Part of a small language model's weights: width 160, 5.78M parameters.
Each number is 50 + 10 x the weight over its row's rms, rounded and kept within 0 to 99. Layers, rows and columns count from 0. The size before them is the row's rms in percent of the matrix's.

# layer 2 MLP down, 160x640, rms 0.157, rows 0-159, columns 320-351
095:45 39 48 48 44 70 49 68 63 50 57 44 47 41 39 29 44 41 40 40 69 55 51 65 67 68 53 49 56 30 48 41
107:31 27 52 46 58 66 55 43 53 35 43 41 39 74 47 65 58 51 61 43 62 75 57 52 34 26 44 40 58 48 52 63
101:46 48 57 47 44 48 61 52 42 47 54 54 44 60 47 65 50 51 72 60 66 40 60 35 40 62 45 55 51 44 55 42
100:47 55 46 55 45 49 45 58 72 56 58 45 61 48 52 60 52 43 59 48 40 54 35 46 54 52 41 49 46 71 53 41
100:66 45 45 56 37 52 45 51 39 35 55 44 37 36 52 50 42 34 41 53 48 43 50 54 35 54 55 46 41 46 35 51
100:39 55 50 55 56 45 49 54 49 46 55 63 47 34 35 56 34 39 50 59 51 44 47 42 39 63 40 36 46 55 53 51
102:50 47 66 56 55 32 58 59 52 59 45 55 65 47 46 58 50 67 40 47 51 70 61 47 41 43 48 43 43 53 44 59
104:62 45 48 52 73 37 48 46 66 48 50 63 36 51 49 47 53 60 48 43 56 41 55 60 58 34 43 57 44 35 39 42
107:51 38 58 46 35 48 45 59 49 55 54 66 39 43 41 40 40 52 49 52 59 64 47 46 43 53 56 49 39 58 48 47
112:45 50 81 33 47 58 34 53 36 44 47 59 59 38 51 55 44 33 53 53 68 52 52 60 50 57 51 43 61 56 47 40
102:52 35 55 53 53 58 44 50 54 55 45 52 57 64 51 43 49 53 26 70 55 59 49 57 45 58 36 59 67 58 38 53
097:48 54 52 54 52 50 47 43 42 48 45 53 32 62 51 51 57 40 52 46 51 48 56 77 18 56 60 52 44 48 50 48
095:59 60 35 53 48 49 47 78 64 43 42 62 27 40 42 49 63 49 55 58 45 50 53 70 32 29 62 35 44 52 41 54
096:42 39 50 31 44 38 55 66 42 50 53 61 45 60 49 58 64 55 61 32 65 40 53 27 40 52 50 48 50 49 46 55
100:52 68 54 52 61 52 56 49 63 48 51 61 49 39 55 45 54 61 48 29 48 45 61 36 57 50 56 46 60 50 51 44
100:44 65 49 60 53 52 59 53 36 56 44 52 41 58 47 53 52 48 43 60 47 44 42 35 57 50 62 48 48 58 57 46
098:56 35 53 55 40 57 79 52 39 42 44 43 46 53 42 49 65 58 64 67 49 42 36 38 62 44 58 52 46 53 49 60
107:51 51 62 59 42 35 52 48 49 44 47 41 41 48 41 58 38 44 55 27 35 55 60 34 52 71 48 40 50 49 60 43
109:38 47 56 69 42 53 52 43 49 45 58 68 50 51 55 43 68 55 45 53 51 43 60 58 49 40 52 55 49 64 45 59
110:53 47 48 44 55 50 62 55 51 60 59 60 52 32 50 53 37 48 53 52 61 49 32 66 64 63 62 45 49 37 42 52
093:52 48 74 36 70 74 25 42 28 47 52 53 36 59 52 62 47 43 55 25 61 58 72 37 55 56 60 59 42 47 62 57
096:52 54 54 53 55 49 36 53 45 51 49 57 27 44 33 56 67 45 56 47 50 66 52 49 44 63 57 50 48 41 60 56
085:53 35 41 51 54 46 44 44 43 48 38 38 58 56 50 49 75 63 34 66 56 48 48 41 44 39 51 55 36 55 62 53
101:41 42 50 28 51 53 51 51 57 52 53 57 65 53 24 53 30 63 36 46 42 27 30 52 44 46 43 51 58 41 55 50
100:52 42 45 44 53 40 61 57 42 49 29 48 61 58 47 38 38 43 48 41 36 48 42 53 60 56 41 59 47 47 57 49
098:47 66 67 33 77 53 62 61 31 59 48 57 55 55 51 64 59 54 55 33 49 36 42 37 30 58 46 44 45 29 36 55
094:42 42 42 65 59 46 65 52 49 48 47 52 56 43 29 40 41 53 41 61 52 38 51 61 35 39 40 50 44 39 38 56
096:47 37 60 36 55 36 55 51 72 47 45 68 50 56 46 44 54 67 42 48 67 67 43 58 56 69 34 51 43 48 41 57
101:49 53 46 66 57 46 69 21 37 54 54 56 50 56 49 50 31 55 71 54 48 58 51 50 45 54 45 53 46 51 51 57
095:39 59 59 63 40 37 62 55 29 55 55 56 54 48 37 42 32 52 57 41 68 62 44 48 35 39 46 45 55 45 56 41
094:45 36 59 49 48 48 20 56 49 55 59 53 68 42 45 39 32 51 75 50 32 57 35 63 35 55 57 44 36 46 44 54
096:54 56 65 47 64 59 50 62 60 47 39 54 70 36 58 54 33 48 62 55 41 47 52 48 71 55 53 37 63 48 53 47
107:48 49 55 51 56 35 57 49 76 60 58 53 65 32 36 67 43 63 50 59 69 44 47 54 53 39 54 39 70 58 42 64
091:48 43 51 50 51 43 56 65 63 40 50 36 46 62 47 44 34 65 36 55 50 25 43 31 52 38 52 62 60 42 45 44
098:54 47 41 60 45 48 77 53 52 44 43 57 36 42 47 51 46 70 61 60 57 55 47 48 50 64 46 53 67 44 44 54
085:57 62 63 32 53 51 51 51 49 51 58 73 39 32 37 52 71 48 50 60 45 20 42 50 57 51 56 61 22 45 62 51
104:37 49 56 46 48 39 43 52 47 46 40 47 55 72 50 52 38 37 51 54 53 72 55 54 47 37 53 45 47 48 44 45
098:52 43 37 46 47 49 62 57 63 51 51 50 40 57 65 49 57 56 42 42 58 47 45 56 54 47 52 48 48 46 43 53
096:56 57 63 50 62 52 54 45 47 43 46 68 55 47 51 44 43 56 44 42 42 33 64 36 40 48 40 42 38 56 55 62
108:45 54 46 47 42 49 30 45 44 59 39 54 46 59 54 52 55 61 52 59 43 35 47 49 44 53 45 39 56 53 50 51
104:33 29 30 52 48 48 52 43 39 52 65 48 61 57 58 58 24 54 50 42 62 52 33 53 55 45 46 43 49 54 47 42
096:43 60 48 40 43 47 33 43 39 37 33 47 46 48 56 39 40 39 46 50 47 56 53 49 53 38 47 36 37 66 63 65
095:45 57 71 47 38 47 44 51 33 50 48 51 48 50 55 27 70 49 31 45 46 54 53 48 50 71 43 34 42 47 57 41
090:67 42 44 70 48 51 61 49 48 56 46 48 42 50 35 49 49 49 69 54 53 19 59 58 49 67 34 55 53 48 55 59
092:50 60 43 53 55 34 64 40 44 56 29 58 57 58 60 48 74 61 54 41 57 41 51 39 55 48 61 30 49 45 60 55
103:35 59 45 56 57 43 47 60 45 50 45 61 52 51 39 41 51 39 66 37 58 60 60 84 46 39 52 27 52 57 47 51
092:42 52 50 62 49 66 47 44 50 43 36 37 62 72 38 40 73 41 39 44 45 20 51 37 64 35 47 42 48 50 54 59
096:62 44 58 43 41 52 63 63 55 56 47 50 46 47 55 26 66 62 49 47 49 47 43 53 43 69 40 52 55 53 62 42
106:55 42 54 47 43 51 40 67 43 56 36 43 36 50 38 50 48 43 46 51 43 35 28 46 59 41 38 35 52 56 53 40
103:68 47 60 44 49 47 36 43 50 61 43 46 26 46 61 45 31 49 45 64 43 23 54 44 57 72 52 64 52 36 56 56
095:33 39 59 47 57 60 61 33 45 48 57 31 50 41 62 51 23 42 55 59 53 69 51 59 38 52 39 47 58 54 43 67
098:45 44 48 35 57 48 53 59 48 45 50 55 42 69 40 37 56 62 68 50 40 60 40 58 35 56 53 62 38 54 48 51
105:46 49 57 65 45 49 55 44 55 46 53 62 53 61 55 46 58 39 62 62 41 57 39 30 50 71 36 51 51 33 54 52
099:51 49 25 47 52 45 39 47 31 57 35 39 49 67 65 42 53 61 48 25 49 34 43 56 59 46 53 49 56 42 52 58
110:32 31 64 44 53 57 47 43 28 38 51 52 41 46 50 53 36 48 41 48 42 61 53 52 52 52 50 41 49 51 54 47
099:70 48 49 65 44 59 62 50 44 45 45 55 30 59 53 54 39 55 67 54 53 52 43 62 46 50 47 59 65 47 60 53
098:47 57 70 65 56 52 57 43 62 51 43 49 41 43 52 52 50 60 55 49 60 49 62 42 42 50 42 58 39 47 47 45
092:35 45 64 37 43 51 41 55 57 54 50 60 42 41 35 69 41 41 46 46 72 61 54 42 67 43 34 46 45 30 62 54
092:66 51 63 66 37 38 41 54 37 53 48 52 15 52 46 51 57 31 47 56 31 68 70 41 61 35 51 40 48 53 57 49
095:47 45 62 57 61 49 54 45 38 48 46 42 41 48 62 51 44 50 42 46 44 58 48 39 47 48 54 58 64 63 61 52
096:63 52 64 55 43 52 57 58 45 53 47 53 33 51 54 54 62 43 52 40 37 70 51 60 59 57 29 69 41 64 58 55
108:51 53 45 52 40 35 51 54 63 50 35 81 40 56 42 44 59 48 39 60 53 41 48 39 31 29 47 38 54 38 45 47
102:43 57 72 52 54 52 50 48 47 52 39 52 51 48 60 55 55 46 71 34 58 29 46 50 43 53 45 46 76 56 51 49
101:57 39 43 47 61 56 70 50 50 55 44 72 54 45 38 44 50 46 47 51 44 31 49 50 47 45 53 55 54 54 42 50
098:74 52 60 62 33 81 59 73 38 54 43 38 45 68 51 55 32 50 59 44 55 46 61 55 44 47 46 39 63 53 55 59
103:41 43 63 55 57 55 60 54 37 42 46 61 61 38 34 48 40 36 53 13 33 48 44 61 64 32 30 61 49 49 56 56
097:55 54 40 37 60 59 49 51 59 68 45 42 47 42 51 55 57 44 40 51 52 45 20 46 42 35 68 55 20 63 72 49
088:55 58 53 21 48 41 56 59 68 47 55 40 47 48 66 41 53 54 39 34 57 65 49 61 55 43 51 46 58 59 56 56
101:47 41 53 40 57 61 47 62 59 52 36 34 53 57 36 37 64 56 52 38 36 55 38 63 46 71 34 38 46 47 59 69
091:49 55 53 55 44 50 48 53 69 34 35 50 39 53 50 51 39 46 58 36 69 28 61 53 55 50 41 44 51 45 40 54
102:57 54 55 43 49 49 52 57 50 45 55 42 38 67 57 56 49 42 50 52 48 41 44 64 49 63 48 45 50 39 60 43
088:55 50 48 40 34 53 51 42 46 48 41 52 66 58 55 38 48 57 51 46 53 53 52 61 59 64 43 50 54 69 54 45
098:51 47 42 62 51 47 36 53 34 46 46 61 51 60 54 53 53 56 40 42 47 41 59 44 49 36 50 32 55 57 54 61
098:56 60 56 50 60 56 49 43 63 58 63 50 50 48 42 40 57 64 43 63 55 35 39 44 42 50 47 47 61 36 41 65
100:50 56 59 60 47 49 33 48 36 55 64 48 55 75 49 58 56 37 48 56 44 63 40 53 53 31 50 80 56 42 43 52
102:44 56 52 39 32 41 45 61 38 50 55 60 45 65 45 60 47 41 48 45 46 53 46 33 55 64 46 55 48 55 69 56
111:52 54 57 43 52 42 34 59 47 60 54 49 50 55 50 58 50 52 53 46 63 57 44 47 50 69 51 58 50 63 46 60
106:54 45 32 44 52 26 49 46 52 43 54 41 47 51 28 66 58 48 42 55 54 59 37 59 30 77 45 46 39 45 54 53
099:50 57 56 51 52 53 41 58 39 30 60 44 43 49 53 58 64 49 60 37 67 69 56 49 47 55 50 65 49 50 55 28
097:63 33 70 55 38 53 58 55 48 41 59 35 53 35 46 55 50 47 50 45 53 37 51 41 52 55 69 50 53 44 57 61
099:66 56 41 40 53 59 24 57 57 34 53 75 40 47 48 41 56 31 53 46 60 72 45 45 52 43 57 55 43 56 59 49
091:34 51 52 51 39 51 50 61 50 64 50 69 50 40 50 60 47 51 33 51 56 37 45 67 54 55 54 43 56 53 47 48
100:56 59 47 48 42 41 48 69 55 37 52 51 36 33 40 48 56 65 56 50 46 55 34 58 53 43 38 62 37 47 36 52
113:54 58 47 33 36 54 58 49 53 60 50 57 24 54 44 23 32 52 47 38 54 62 61 50 49 49 66 42 47 68 56 44
091:60 51 62 48 51 40 54 70 59 42 46 46 68 52 39 46 54 49 35 40 33 21 40 43 52 30 52 53 52 64 53 45
109:49 45 50 33 52 50 55 38 45 59 49 43 52 54 56 60 44 62 48 49 56 35 61 47 45 50 58 50 56 60 56 57
103:58 59 71 51 47 55 51 56 36 45 62 44 57 47 37 75 42 52 52 34 56 47 47 53 42 39 52 42 61 51 60 46
108:55 47 49 57 44 50 67 60 58 43 55 42 50 67 36 43 53 55 54 52 61 46 42 48 56 41 43 53 44 35 58 68
095:44 68 59 60 54 61 64 49 48 59 47 63 42 40 47 36 40 66 58 67 35 72 73 46 66 49 57 30 41 35 38 46
105:61 50 34 39 55 51 52 53 54 56 34 56 49 48 52 40 69 62 54 38 64 79 52 46 46 50 58 51 41 64 45 37
109:53 52 69 61 55 67 53 59 69 47 52 47 46 58 52 48 50 52 50 57 41 69 44 51 45 46 39 41 42 50 54 55
102:40 63 55 33 52 34 37 54 51 55 38 51 56 59 54 56 43 43 40 47 36 48 48 58 53 49 40 52 53 49 34 40
089:39 61 62 50 44 53 55 48 62 38 50 57 40 59 46 54 66 38 56 56 43 59 35 56 45 59 47 51 49 58 67 42
100:41 62 46 20 41 35 34 44 34 54 56 60 34 52 65 36 51 59 51 53 46 52 53 51 56 40 58 63 49 40 55 50
097:41 55 39 50 51 51 66 45 62 76 43 55 56 36 53 49 79 46 63 51 47 43 58 42 71 74 46 51 24 42 36 41
100:44 46 58 49 56 42 71 64 57 52 51 24 49 61 57 63 51 42 35 55 54 67 52 38 41 44 51 44 50 57 38 52
098:28 44 49 31 57 55 33 38 44 59 60 42 53 62 60 45 41 55 49 48 35 43 56 34 43 59 54 52 38 59 49 35
093:69 48 44 59 59 46 44 61 37 49 41 42 40 63 54 48 49 59 46 32 56 38 68 53 76 58 40 41 47 50 48 40
096:57 62 53 53 59 47 77 58 52 57 46 48 43 27 39 45 36 58 69 47 35 74 52 49 57 29 36 65 52 47 44 49
097:38 47 52 17 56 54 40 62 39 57 58 45 56 48 62 51 56 55 55 43 58 59 58 64 55 65 53 67 43 49 41 52
115:40 49 50 52 40 51 33 53 62 40 58 50 33 58 38 45 50 68 57 44 50 55 58 41 62 38 56 59 35 51 54 47
104:60 51 33 60 55 54 40 60 44 42 50 32 51 55 53 51 71 64 42 49 52 33 51 45 35 40 51 44 43 40 41 53
100:44 48 64 35 50 62 37 67 44 38 51 46 39 29 52 55 47 66 77 49 57 54 46 61 48 51 61 60 47 51 55 44
114:44 42 58 42 36 44 46 40 56 58 55 64 32 57 31 60 12 51 60 76 67 60 41 41 46 52 46 46 58 50 51 67
096:46 67 51 67 37 49 69 49 54 46 59 55 56 45 52 49 46 44 48 48 73 18 49 54 33 29 43 39 59 45 58 54
091:34 40 70 58 50 42 55 55 52 54 48 48 49 46 41 52 33 46 51 33 59 51 50 61 56 56 42 54 52 60 47 60
100:50 57 58 55 51 46 62 40 55 56 53 39 43 55 50 36 53 64 37 47 60 32 66 40 42 64 33 43 34 47 48 33
096:66 58 28 68 45 43 52 45 62 52 51 63 48 46 58 58 51 70 65 48 62 43 49 52 55 59 51 38 53 50 41 55
116:60 39 35 39 69 64 37 61 44 31 44 51 35 65 47 44 36 44 47 50 52 71 64 52 60 65 51 61 42 52 64 57
103:34 54 57 64 51 29 44 64 54 55 52 43 55 52 40 46 71 47 62 47 51 54 46 44 64 43 40 49 70 60 51 36
107:44 39 48 43 52 58 50 43 47 58 64 56 45 42 39 54 36 57 67 55 60 54 64 53 48 55 53 42 42 24 43 47
117:55 35 46 57 50 39 70 56 43 47 46 54 68 46 60 47 52 47 49 45 49 61 64 43 37 58 38 40 57 39 44 56
102:20 58 57 46 52 59 51 57 42 42 43 52 51 61 67 40 51 48 49 55 50 49 44 57 48 43 51 49 48 45 40 54
098:46 53 47 42 47 52 42 58 55 48 59 47 60 43 45 59 32 52 46 30 67 53 24 34 53 59 51 62 51 58 54 70
097:46 33 54 46 49 43 32 47 44 34 53 43 38 38 34 46 40 29 49 52 48 48 81 51 60 55 67 38 43 41 36 53
104:48 45 64 42 48 49 58 51 53 54 42 47 40 40 48 56 64 43 55 46 40 63 42 60 54 61 55 43 66 63 36 38
091:38 46 29 29 57 46 46 49 46 43 48 59 56 43 44 66 40 56 59 37 69 69 32 60 48 27 59 50 55 63 40 66
104:54 44 72 29 58 40 68 51 30 49 46 54 37 41 44 46 57 41 50 77 37 56 60 54 44 41 46 68 50 53 53 40
105:30 41 48 48 52 41 46 34 37 66 50 47 71 44 77 60 56 23 53 58 54 31 52 34 49 58 36 42 59 43 43 49
095:62 63 53 48 49 52 49 42 59 45 55 44 41 52 34 60 60 65 44 51 51 38 53 52 44 68 62 48 55 66 62 46
091:36 17 51 41 54 41 40 50 44 47 49 49 55 59 50 59 39 57 66 38 61 46 59 40 54 58 50 49 55 61 51 59
093:54 49 54 36 46 38 48 62 63 49 42 55 42 57 48 53 55 52 41 31 48 40 59 45 52 34 48 36 53 48 65 62
098:72 39 50 61 37 41 39 71 69 45 58 37 42 55 43 40 50 44 57 44 46 56 52 48 67 79 67 44 43 44 56 42
099:54 47 66 58 56 44 62 44 48 36 33 51 41 46 55 31 67 74 60 55 56 53 51 43 41 51 38 56 64 41 27 46
105:39 47 47 55 57 55 46 30 57 52 38 51 45 51 78 36 43 32 50 36 29 55 51 42 45 51 51 61 52 59 50 57
094:50 55 58 56 54 52 44 46 48 39 61 76 44 41 39 67 57 60 42 49 45 47 40 40 29 61 42 62 44 62 38 56
106:52 54 40 60 55 46 66 53 40 44 47 57 47 43 34 46 44 42 49 63 48 42 55 55 44 51 52 35 44 54 45 53
109:64 59 40 48 45 65 62 32 70 35 40 40 56 73 59 46 61 58 50 46 57 72 41 51 55 54 55 58 45 50 55 52
094:46 66 59 53 49 45 54 51 50 63 57 61 58 45 32 46 53 46 68 45 29 50 43 47 39 47 72 40 50 40 46 49
108:58 57 29 44 72 53 32 43 33 47 41 45 64 47 47 52 35 47 71 45 56 71 55 52 48 48 52 40 42 54 64 48
099:62 55 57 54 41 40 26 56 60 61 37 45 52 51 51 52 66 50 29 46 49 42 51 47 63 59 54 41 45 38 56 58
099:58 31 32 46 61 59 43 42 43 48 46 39 53 50 58 57 38 48 36 57 54 61 51 55 36 42 49 42 41 34 30 49
096:35 51 64 27 51 54 52 64 54 37 42 60 39 46 44 60 66 46 51 42 47 31 47 48 58 47 53 56 55 50 43 55
114:52 53 54 67 52 51 40 60 79 44 41 46 46 52 48 29 44 71 62 32 41 65 52 79 54 51 47 66 43 68 33 43
103:58 62 55 55 49 41 38 55 48 55 51 56 64 63 38 69 47 35 44 62 50 42 52 52 50 51 43 53 43 61 29 57
092:57 20 46 48 48 55 38 51 52 47 59 45 41 66 55 41 56 43 55 51 42 23 52 57 52 65 62 39 69 56 64 52
093:50 52 61 70 60 32 40 26 63 46 57 41 41 54 42 62 64 41 51 64 53 54 71 50 67 54 55 50 67 46 46 34
084:67 46 63 51 41 54 52 45 74 50 59 44 49 46 48 59 41 41 45 49 44 53 47 52 49 63 38 60 41 59 70 60
113:44 41 50 41 41 59 45 70 30 59 48 49 45 47 51 54 50 58 65 56 62 58 37 65 64 53 42 42 66 50 57 47
103:44 45 59 42 59 45 56 45 44 74 42 43 59 32 23 41 42 48 47 65 40 49 56 51 55 49 42 42 37 54 39 61
105:54 42 55 50 63 49 32 35 39 57 46 64 46 67 54 49 60 56 43 40 64 45 73 51 55 65 39 56 55 57 29 47
101:73 52 44 55 59 41 66 50 66 58 46 54 48 51 62 45 65 49 59 46 44 67 65 74 49 56 45 45 50 32 56 56
101:43 57 46 34 49 43 44 54 43 45 49 43 50 73 55 69 43 65 50 39 40 50 64 62 35 39 36 50 47 51 51 62
105:78 47 64 55 42 40 58 59 49 68 64 43 60 40 55 56 44 52 64 29 46 71 56 54 41 49 30 48 50 48 42 58
092:36 73 56 43 56 43 50 52 58 54 39 50 32 36 51 60 55 36 68 57 35 72 54 66 55 31 55 44 67 52 46 36
087:45 37 48 28 47 37 23 43 45 49 55 49 52 43 46 47 47 67 45 63 47 64 35 59 65 54 26 48 36 43 58 45
123:42 45 50 56 63 42 41 50 34 57 52 38 65 58 61 53 49 50 54 51 55 76 56 31 45 60 57 46 44 41 44 57
108:58 63 46 55 39 44 44 52 49 26 48 25 48 60 68 53 54 53 55 51 60 65 57 54 52 48 20 60 52 45 64 50
090:40 44 39 59 46 44 44 55 37 32 53 50 52 58 55 61 57 68 47 47 48 60 55 72 53 46 43 38 46 47 53 47
100:45 65 46 44 52 47 59 37 58 50 31 52 54 37 57 41 56 48 42 56 63 52 50 48 33 52 46 51 49 54 62 53
103:37 49 55 52 56 61 47 38 37 42 45 23 61 47 73 46 50 40 56 44 52 50 47 74 38 51 48 53 59 67 64 42
094:72 44 49 43 49 44 47 63 55 46 49 49 56 48 47 58 52 48 46 72 61 46 71 64 38 44 67 38 43 60 47 52
101:46 50 56 67 42 43 59 59 26 43 54 56 50 67 58 38 66 34 56 37 48 36 61 57 51 50 46 62 44 54 40 57
108:48 48 47 57 46 53 62 52 39 58 42 59 42 37 49 48 60 63 43 43 39 51 51 41 56 47 63 49 46 55 44 46
094:73 57 49 31 53 61 40 63 50 43 47 59 36 56 65 51 61 48 54 51 42 51 59 62 59 44 77 43 42 56 48 50
103:54 53 54 57 49 43 53 63 61 54 64 62 46 30 64 52 46 51 56 46 66 43 47 30 55 55 46 53 39 28 41 50
093:56 65 46 56 64 48 56 49 32 36 48 37 60 43 61 45 50 50 36 25 46 41 48 56 57 49 47 38 40 51 47 46
094:45 47 40 40 43 57 47 54 48 53 48 47 53 52 51 51 47 52 47 56 56 39 47 38 53 43 59 41 47 51 71 62
101:51 46 38 64 54 49 45 58 52 54 37 56 38 45 52 43 61 47 50 46 45 53 48 49 55 49 57 36 60 74 55 48
100:48 60 58 41 41 37 43 43 34 57 52 55 52 41 57 57 10 60 54 51 82 49 51 59 60 38 37 55 61 51 39 53